Weights of a small GPT-style language model, trained from scratch on English Wikipedia.
Size: 9 layers, 4 heads of 32, MLP 512 SwiGLU, 5.13M parameters.
Architecture: RMSNorm before each block, rotary positions.
Training: a variant of Muon for these matrices, 296M tokens, 9021 steps.
Each number is 500 + 40 x the weight over the matrix's rms, rounded and kept within 0 to 999. Layers, rows and columns count from 0. Numbers have three digits each.

# up: layer 2 MLP up, 512x192, rms 0.467, rows 40-44, columns 0-191
# down: layer 2 MLP down (transposed), 512x192, rms 0.264, rows 40-44, columns 0-191
# gate: layer 2 MLP gate, 512x192, rms 0.457, rows 41-44, columns 0-191
up40:553478493462518462479468497574463477532472479433490421446467523517600523536531504523485443550545453549441482535519439466432519481478560508505539538546479580474421524531560594504469498551446554597478411416482462484531527456455424542582511484412437426487495543522468439442527522506512520525536455504445441524404450493454495466466510471466422480497470495522539482591534497527541499473564487470502472507477512495458507464501562458600489523496425548515533460481499567434564441448482596454520550505563486429545498574511460479439454551577472534489487416501523499578511546562502498394
down40:503442496464511516472464511463531490562561519429473482500537560505504528462523479469370454492584575460435449487533454498422502510514565445443498529474516461477475487574440436495424581528489527523509479514505545493570516556440527419519490586547462538481555434361466445486456566511448577489455505498467419479454441510453461533490492492504486455494547522510453467487517562458514537474438423489486506522478422571402461496512541485531506484535517490533556431451473557555500472444491539543491499468509480565501527530482505506540588496525506431545478445499399497492480483501445524459
gate41:506499516506441537527542526509532491453486515479512553435507506536462504487503552516425447438513587508537438496534543478505536527422516494471501426500525505504507471585431520465575545552511482515532437537447483486517557506467544390581505471458504531531499553522504482518454560543445458554539485579562504493487489495455504489513548485472475568482532584453508536482456444464453526547500465555493542490523507557527480465502449464545435558498533502506534518487440457575548537564500470446509469491485445492461506422542440458446561474600495439444597585503545579481545497578528449473
up41:549479472485486496500447547448420491523425524501448491549464489578504587483513442432503524485520427539474565549541445464511538429433508471521479535462488595455495517530469510544533458490450491608487457428545582501474573497452423533481602499456464491490543475486458480524452479499475477432449560540506479517457500506482457511421490567538522497481478475435498455521457538495591517513468496449517527480488412576414581567527513514514548508501474470566491483511535461458548423432503442625491462483567497556453579502451579509526505481475512527523526477477500528547475520464452533448
down41:493572477482514494566460404473506493512486522512500479490511538539469573513493520609527491595459503469494543505534472525402523466517520420491531488504552456471540510517591502527466390481521484474439529499438475531575451557552524553504529501489456478589516467586415514414497555486524483467509505569499572492528493498568469483546481487508495581524516412577482530500530541478528466537451534486428507593462497564406471488453590515483564527486441485451446461458477621530496497508450528502501514474461402504521481506416514508544465450499417434570433505496503489537538449443428473554
gate42:538557468564455562499465579472555494542548426435509484527532507516493444495499476481482437501437558481428610555450507429492498468577467462441424502493568516434465488537483501452548480511486489519536525532455496506441536490442529476547432508468506478526581523473469563516510485560546504485443547535513426499537523501450488529393491453547600497455499507543492509411439493498530484586482468529504490416503451565446468485503535547432466526462529561505510448464507442448545489605578515416505519474540506528537450478450487441471518491499525537456598490502511543563415523496485496555
up42:566561478533502499518532525522510507553432480511429514467466430576502435470509488507451494501438553460477576449464493505516543477413487495474534546523460526556543539495474460546510462515521519437477434456501471427493509508507554454540465440515512600488513485524594493542550439596509556478579471537595464462456504547576545523508493451493516491562538499497463528494507488508488587523440446425483477579489506449480471479510505501566561488536566493482517523409516422517486510525473439433544493483527487434530544438479558505482501519520427516501491472491562511525510480478456463511
down42:504553471536564426546489492501555507505512557486488488456507463592438471472494469533432476550520484460407533524492511493592503501551533540490560492585553574485544548486561579514559499599436510471542495524430459497538510572472547481444457473423523507526583449502491533482486422497538477540528449492555554502499504556495480450535519504480525499450481487496523494481495434545554498472529499463560470475536505492559480472477479528490510517471483477578483484541550509497428516462532502459544494505476433471425543508454541473452526465469514459394469448489558561536490463506469489543
gate43:461423454515517522464460562504521569474493470512525526517427508542481532453530419501533508517521543485432503454555484517566494469509532504501500421489555456504498470548466521486570539588550520455431487482543580530472460512451483510491488503471519521521441535512455507465418486477475434559495445500507443498514475506497471474409490506498500507526448485508460517528454516443500466499473539498539598458540470469479503498507461487545440454522533530524552467466466557496445435479488480457509562556451484530503548516563493521462450487512484474511492549541495513541510446563533455545
up43:511504460438545457538480520506495463493488484505418508471453497506498541493582458492483488530477475499514495460607473556506551533495522535466500484454531517471592525496444521491498458507522565487499529542503483456437494517481485491494474539501517484518492542545477492460460453485486481505517426434536545475520516476502527491474495526521505460528418499529488505541505469495531445470536545505491461493583467488527581507441465459477444448474471425466505460502506495494511424529530523516508500529552525533491502498537530500532531537547481555509431462481486441496501448531529432475
down43:466486437491523533516510553477554501440520455522538532514467533469440533479516476418541487508552478443507525469521565493437495472480477534486513467525526502533498533495457428564522540507502496476429498550541529494470505538498509615508455481435500511486507521503399508480465438535479496429490508482538476458566530524532471517492439520465569497545437549520469484533482489490429477509493497471518444468507513528511464489531422552475493461489488500523516461462484535508391515506420515483494584427507441588529528591570533525532487479429456518486472506537485488501516530561476512538
gate44:489555499519536484416540453499489529529481486547492533483484513526455497505456490493442542506583452493512493520504480523495550532541477523562516503513511502548446480505545552437571544527490542485564570504519516470523511520472512533517453463512606484475537471471511490471502534538549497555529442563499601494516472496556465498508468403432541462495555510538456554474523500525516537482473527520511502485560525412476543427504492518528427522546558543546601512464533496556481547519477423513438471523516465578488491482519500564520589556535503543501504551479522515464488464521462478480
up44:532463423475478486433449487542495541462502492459504524554491476472469501546485466509514502547533447454520523543510521513463491568524478546573541484500475470558455464483521550466539481435482567496524579470453471474525518544546491461453477525509594520474495520501482494523582572481536467512544492503439535475543460469504466516509524453438579437510526500458482512482459502561511450480525520510522489515509465453555537466539500483568440492575502525565506541529462517501517508537549467477447501501548482537518457471445477492529527536514526558522517480484434491479468446510488466497
down44:513486478515530467519522529540484558544491549581406518488502511550499446455518472575505515501544569500497442556476541543457471525550533535456514469498581428526492508496541487461498492470491518509497528517469486484534547571489523517570480502514555487533474515483529508426501510477514464583544514523535530496490524525495529456488527496527485531448503506561407478527532491530481540552515467481497544526527436534515509472537559527486514493565551490582568529542553528529576550545540417515496430570496493611486479536582477487508556479466551441555438561513493507554469518524471462478